{"rope_theta": 1020.0, "bias": "none", "warmup_steps": 224, "max_seq_len": 1024}
Each number is 128 + 24 x the weight over its row's rms, rounded and kept within 0 to 255. Layers, rows and columns count from 0. The size above them is the row's rms in percent of the matrix's.

# layer 8 MLP up, 1024x256, rms 0.0673, rows 280-291, columns 0-255
size [104 105  92 105 114 114 106 106 105 104  93 101]
[[130 152 140 104 109 126 108 153 127 123 127 118 133 129 144 116 116 111 121 115 152 136 170 120 156 166 112 112 122 135 167 143 120  98  77 122 137 144 129 133  85 155 154 106 129 159 114 119 123 108  88 199 176 197 155 153 121 121 113  99 105 160  99 154 125 133 123  94  76 118 150 126 143  83  90 104 150 139 119 110 130 117 128 161 123 113 137 151 148 115 121  90 113  98 124 134 140 148 121 120 104 117 124 165  75 144 155 124 128 178 115 181 126 123 118 154 140 105 142 140 119 130 153 138 153 113  76 138 122 176  97 139 124 140 129 128 144  99 149 159 154 124 148 133 135 128 121 132 134 176 108 129 132 135  98 130 129 125 139  77 132  87 135 147 136 112 112 122 129 132 162 117 125 161 144 151  86 104 132 128 169  47 138 139 142 119 110 134 130  97 121 107 172  91 125 168 137 126 143 133  88 153 131  97 123 141 145 172 111 154 165 152  83 122 120  93 127 117 148 124 156 151 162 157 113 115 129 112  91 152 173 143 165 155 174  90 133 148 121 123 148 119 173 105 136  77 112 115 113 126 118 103 157 148 166 136]
 [107 112 119 130 177  97 103  75 139 140 125  65 116 156 135 131 143 166 194 160 121 113 103 115 113 114 163  95 131 131 148 139 164 131 115 130 149 145 135  99 109  69  66 115 120  99 121 131  88 164 147  75 132 134 124 145 139 114 105 100 111 110 116 114 155 155 135 113 128 104 123 152 140 104  82 105 164 150 130 122 119 139 122 162 132 115 138  74 173 137 136 124 145 133  97 143 140 119 137 128 162  96 111 131 177 163 173 103  98 128 116 124 137 162 140 136 125 120 113 117 140 153 126 137 129 119 122 109 106 138 106 145 131 130  99 149 105 143  84 104  98 143 194 102 178 151 113 155 131 117  99 110 134 107 171  86 125 110 131 137 160  92 111  87 120 160 107 176 130  98 120 111 115 109 130 146 151 125 156 135 145 120 140 133 120 169 109 110 128 145 104 141 131 121 135 122 115 115 118 147 163 143  82  84 163 147 125 121 105 166 163 122 152 147 176 142 123 155 140 129 168  98  76 139 133 107 145 169 124  96 143 111 113 153 102  78 110 128 118 112 129 118 121  82 141 103 151 139 128 127 124 107 121 105 115 150]
 [148 155  97 126 103  82 141 128 124 121 114 112 137 120  78 121 121 160  94 147  98 134  99 136  79 118 155 109 150 132 112 162 131 133  91 108 172 126 157 129 110 153 132 119 107 123  97 132 131 130 140 125 123 119 162 120 176  89 157 171  98 189 154 139 141 102 123 104 103 100 161  82 144 104  98 125 140 105 135 147 153 158 157 120 103 123  85 106  92 148 145 117 135 141  83 171 127 131 153 136 156 109 131 106 134 101 171 163 113 160 119 110 122 132 159 136 126 144 159  73 172 127 116 116 143 134 124  83 108 161 158 140 102 105 122 107 117 161 150  86 111 104 154 130 163 124 155  64 145 136 159 132 113 128 121 134 127 131 142 129 144 137 101 106 143 139 115 184 161 150 172 148 134 143 160 140 118 115 108 159 120 128 133 118 190 164 141 116 139 142 115 138 139 115 139  97 119 115 127 114 140 134 139 117 123 110 116 120 119 129 168 139  85 109 141  87 159 158 121  92 142 114  90 126 153 135  63 101 145 137  84 156  95 174 133 146 112 140 158 106 149 156 145  72 137 129 161 125 111 154 114 123 121 126 139 115]
 [112 130 134 131  97 142  99  78 165 121 113 117 145 133 128 107  95 147 139 137 165 134  99 124 159  77 113 124 155 100 101 113 121 125 129 134 128 128 127 141 154  83 119  70 132 130  66 131 141 110 108 120 147 121 133 134 146 131 161 136 124 120 127  71  66 138 119  89 113  62 150 151 111 137 150  95 159 105 115 145 125 115 105 149 181  92 109 113 150 168 138 164 147 144 158 143 148 146 136 109 144 105 131 125 146 155 101 136 113 139 117  78 129 194 131 146 111 163 153 112 108 137 118 123 101 121 138 132 167 143 101 204 160 134 162 106 171  87 105 103 114  96 132 147 119 140 144 124 134  99 171 104 105 113 123 142 133 123 120 139 146  81 126  91 153 144 154 121 134 122 135  65 165 167  75 166 126 118 138  92 111  96 157 135 145  98 112 124 138 122 111 176 139  96 116  95 111 141 114 127 107 155 106 108 141 125 138 137 121 121 122 118 125 127 101 139 123 134 123 150 146 155 157 156 107 147 136 141 149 117 105 116 168 162 172 124 125 115 129  98  93 132 118 117 121 140 150  99 118 150 122 135 117 141 158  79]
 [ 83 111 135 132  95 111 131 120 157 136 112 149 139 153 137 124 115 157 140 145 151 120  90 167 100 124 116 145 120 114 124 146 119 145 117 105 111 124  93 154 126 124 117 101 139 157 135 161 134 146 116 139  99 133 112 111 150 149 203  76  99 113  98 130  95 131 110 128  58 162 144 172 141 108  89 131 132 126 126 111 126 135 129 150 160 107  99  91 137 126 143 121 146 115 136 100 111 138 120 126 123 117 150 143 117 153 123 162  70 178 105 103 165 121 145 160 155  96  76 152 133 124 118 155  86  89 124 139 134 136 116 173 109 105 133 138 161  64 114 110 127 152 151 109 143 156 143 152 143 124 126 160  90 110 137 146 109 116 127 125 156 135 150  97 119 153 128 135 126 125 129 106 119 165 120  72 122  87  85 110 141 118 152 148 134 126 147 171 127 133 121 103 117 139 152  89  74 128 129  73 110 135 115 181 132 107 108 162 145 131  99 125  94 164 143 139 163  95 123  65 141 127 132 132 158 111 101 139 114 122 136 116 137 113 122 133 145 124  73 149  66 109 133  89 170 105 133 102 114 155 142 147 109 127 141 151]
 [117 156  99  86  88 108 108 111 119 140 107 136 114  93 144 114 149 115 111 129 143  83 106  98 111 115 143 130 112 164 116 170 150 123 121 131 146 163 133 125 149 158 134 109 141  87  96 145  94 163 120 135 155 113 125 150 137 107 178 120 123 111 121  74 188 170 131 153 106 132 146 138 151 116 120 133 108 125 185 122 149 168 117 147 118 125  91 131 148 117 136 154 143 131 164 135 135 130 144 135 131  62 157 114 177 114 111 124 116 120 130 143 106 153 118 168 119 117 119 133 127 127 133  89 171 135 118  83 137 154 124 133 138 145 167 136 153 125 107  85 112  98 118 143 171 144 113 125 114 109 154 119 129 168 155 152  93 134 115 141 180 116 143  83 127  97 150 115 119 108  99 117 129 138 161 145 105 147 155 113 125 111 113 173 143 112 123 124 153 110 108  76 173  70 121 134 149 108 116 143 167 144 135 128 155 130 100 129  82 111  90 128 120 123 161 113 102 112 185 107 194 172 135 184 133 151 100 119 140 103 109 118  93 152 147 135 152 118 107 120 131 132 122 109 169 132 104 134 125 148 113 123 163 137 141  81]
 [119 130 119 136 110  96 151  91 142  89 124 103  91 101 152 153 158  94 111 148 104 102 138 134 113 167 164 167 131 111 111 150 137 115 117 131 146 110 126  79  86 169 131 146 140 110 125 146  83 126  90 133 104 159 100 118 109 162 111 114  76 113 128 110 122 149 162  89  88  73 106 137 151 110 165 106 140 108 120 160 118 139 163 120 133 138 121 120 164 134 119 112 115 128 151 170 125 127 135 110 148 105 128  74 154 132 146  99 107 172 123 100  94 136 154  83 119 102 159 140 137 136 154 126 128 103 102  99 128 135 142 118 145 102 102 125 170 145 170  81 142  86  98 153 154 107  92 139 111 163 145 155 153 132 120  98 100 148 110 121 111 118 115  99 140 144 101  80 134 147 161 119 155 129  98 141 150 134 158 135 124  75 162 165 156 164 128 139 109 138 118  88 140 123 150 124 159 116 144 129  85 148 105 149 118  96 107 154 105 128 125 111 130 163 178  48 135  99 141 131 125 163 119 134 139 129 114 105 113 120 127 130 114 115 128 140 124 185 128  91  76 140 149 154 128 102 147 125 118 153 146 126 142 121 138 139]
 [174 159 104 112 125 134  98  74 124 114 108 150 170  95 147 122 123  92 119  97 144 127 134 141  96 176 139 155 164 112 131 110 138 128 112 148 138 123 177 154 112 185 107 143 135 155 104 119 151 126 147 136 125 181 121  58 124  88 128 108 123 140 117 123 163 126 133 113  81  80 108 144 132 105 172 150 144 140 118 167 183 175 133 145 146 111 107  74 180 127 145 138 150 102 139 104 121 105 119  80 107 147 117 121 149 131 128  69 138 147 121  91 107 147 150 151 132 119 143 127  98 150 123 125 119 104 133 153 223 131 120 152 146 118 134 121 149 123  98 114  87 138 143 130 132 126 132 156 117 151 158 132 114 119 153 119 131 130 154 155 125 115 128 111 118 131 126 151 136 121 128 119 124 159 115 159 131 119  97 162  73 157 109 146 114 144  96 154 125 115  76 147 107  91 112 123 109 145 110 109  90 176 147 100  97 113 159 141 125 159 134 146 139 134 115 107  94 104 112 132 135 109 105 119 125 143 153 152 137 152 102 134 166 138 133 105 107 131 100 126  88 102 110 100 114 169 125 117 128 141 186 134 122 124 119 138]
 [140 112 132 109  87 115 118 165 124 131 132  85 136 154 131 127 101  90 157 125 122 129 124 124 128 137 138 149 122 164 113 186 130 177 120 133 124 165 112 124 104 170 127 118  82 123 101 114 142 150 154 135 171 138 117 135 107 140  88 124 125 201 124 100 152 132 137 145 145 116 119 160 130 132  96  75 121  93 112 141 122 124 128 110 154 137 100 100  86 120  96 137 122  95 152  94 139 132 125 143 113 102 157 135 135 104 162 132  71 134 136 113 123 121 124 115 116 142 124 126 145 158 116 133 104 141  86 120 147 125 125 115 117 147 118 155 190 167 120  56  77  97 139 171 133 135 101 132 157 125 150 133 145 159 148 121  98 115 157 177 149 106 149  86 137  90  90 130 114 147 151 135 132  98 162 122 121 134 118 182 136 117 118 113 127  89 128 122 143 136 122 114 107 147 122 143  82 121 133 161 123 119 104 133 127 122  80 174 138 122 124 118 104 109 112  84 177 121 135 105 151 152 152 160 123 192 153 140 165  89 133 151 103 137 104  83 120 157 121  95 157 140 154 133 139 129 155 141 101 122 171 136 141 125 141  76]
 [128 166 111 138  96 136 154 126 130 121 142 102 148  55 136 109 142 134 132 138 154 134 136 153 159 126 116 113 110 123 121 144 108 160 120 138 172 117 127 129 137 150 100 100  60 133  93 121  83 159 117 123 123 143 112 168 125 125 148 145 152 156 133 167 124 135 129 112 184 148 145 116 146 121 121 145 125 136 152 110 141 121 173 131 139 100 167 137 133 108  95 102 131 174 146 113  67 101 153 105 153 126 163 150 139 172  88 117 113 136 123 133 106 124 112 144 149 142 132  94 136 133 130 149 149 169  96 121 126  99  91 175 141 122 150 131 160 148  88 144  93 146 128 163 136 132 129 133 145 134 129 102  40 154 107 128 135 161 109 105 163 104  75 128 102 139 112  75 113 152 145  97 124 111 167 130  86 104 139 153 159  98  92 100 112  94 145 107 165 113 150 109 122 103 157 133 131 120 107 139 136 136  87 117 126 159 125 126 105 118 140 174 104 113 108 167 143 137 102  73 127 135 142 146 121 145 146 132 116 147 121 131 152 124  98  88 132 131  95 136 131  91 125 129 108 112 112 128 128 183 173 138 158 108 153  94]
 [120 147 142 136 135 105 134 140 104 111 122 100 105 135 158 106 150 148 171 112 112 142  76 131 143 109 125  85 126 154 146 179 153 118 139 116  84 145 118 143 118 200 114 110 126 105 132 140 117 133 129 145 151 109 111  99 110 112 121 124 145 129  98  87 151 104 142 115 138 141 108 122 142 123 157 140 139 159 112 126 175 115 158 150 158 123  95 164 160 121 123 130 171 128 124 116  70 135 133 130 132 122 119 120 191 178 126  59  70 125 138 111 133 136 128 147 118  82  98 117  82 134 143  92 123  81 103 149 163 113 162 163 158 109 161 121 171 153  70  82 117 115 124 136 121 129 146 149 104 139 111 137 130 156 137 123  98  83 139  69 126 136 127 130 111 106 120 121 138 138 120 109 137 110 124  92 129 143 124 109 160  75 135 145 172 113 123 101 175 152 107 141  88 105 117 164 115  88 135 132 133 166  59 149 134 130 156 149  52 125 157 137 151 133 129 110  94 122 132 114 118 136  91 127 133 131 140 130 111 117 113 107 107 137 153  99 135 136 108 139 149 123 115 110 126 137  95 118 119 133 108 139 125  93 126 144]
 [137 118  98 123 149  86 191  84 106  96 126 126 188 136 101 139 173  82 191 110 150 111 117 149 135 129 136 145 138 154 129 146 159 125 149 128  94 132 136 152 139 143 130 157 107 108 142 147  86 171  53 113 101 133 156 134 119 162 167 130 119 116 137 136 104 150 159  89 113 121 151 160 131  67 124 140  98 146 155 161 156 210 142  93 125 143 134 159 124 156 123 167 163 131 127 112 124 168 102 131 165 134 106 117 115 102 113 117 138 113 115 125 141 131 130 130 143 116 145 168 129 119 127 139 119 140 127  78 187  94 163 123 131 142 139 142 133 152 134 150 133 138 109 157 157 171 134 174 134 134 172 111 112 138 146 109 104 127 153  96  90 127 149 143 170 128 129  81 152 173 145 112 128 104 115 136 140 158 132 131 166 131  95 134 143 146 126 161 127 153  97 123 138 136 109 122 132 128 154 103 127 110 109 166 113 126 160 160 127  96 133 135 147 145 148  91 131 164  76 167 128 130 153  86 130 145 119 150 141  94 144 125 114 134 141 136 123 164 131 131  99 112 119 133 145 151 148 141 149 127 126 128  95 148 138 145]]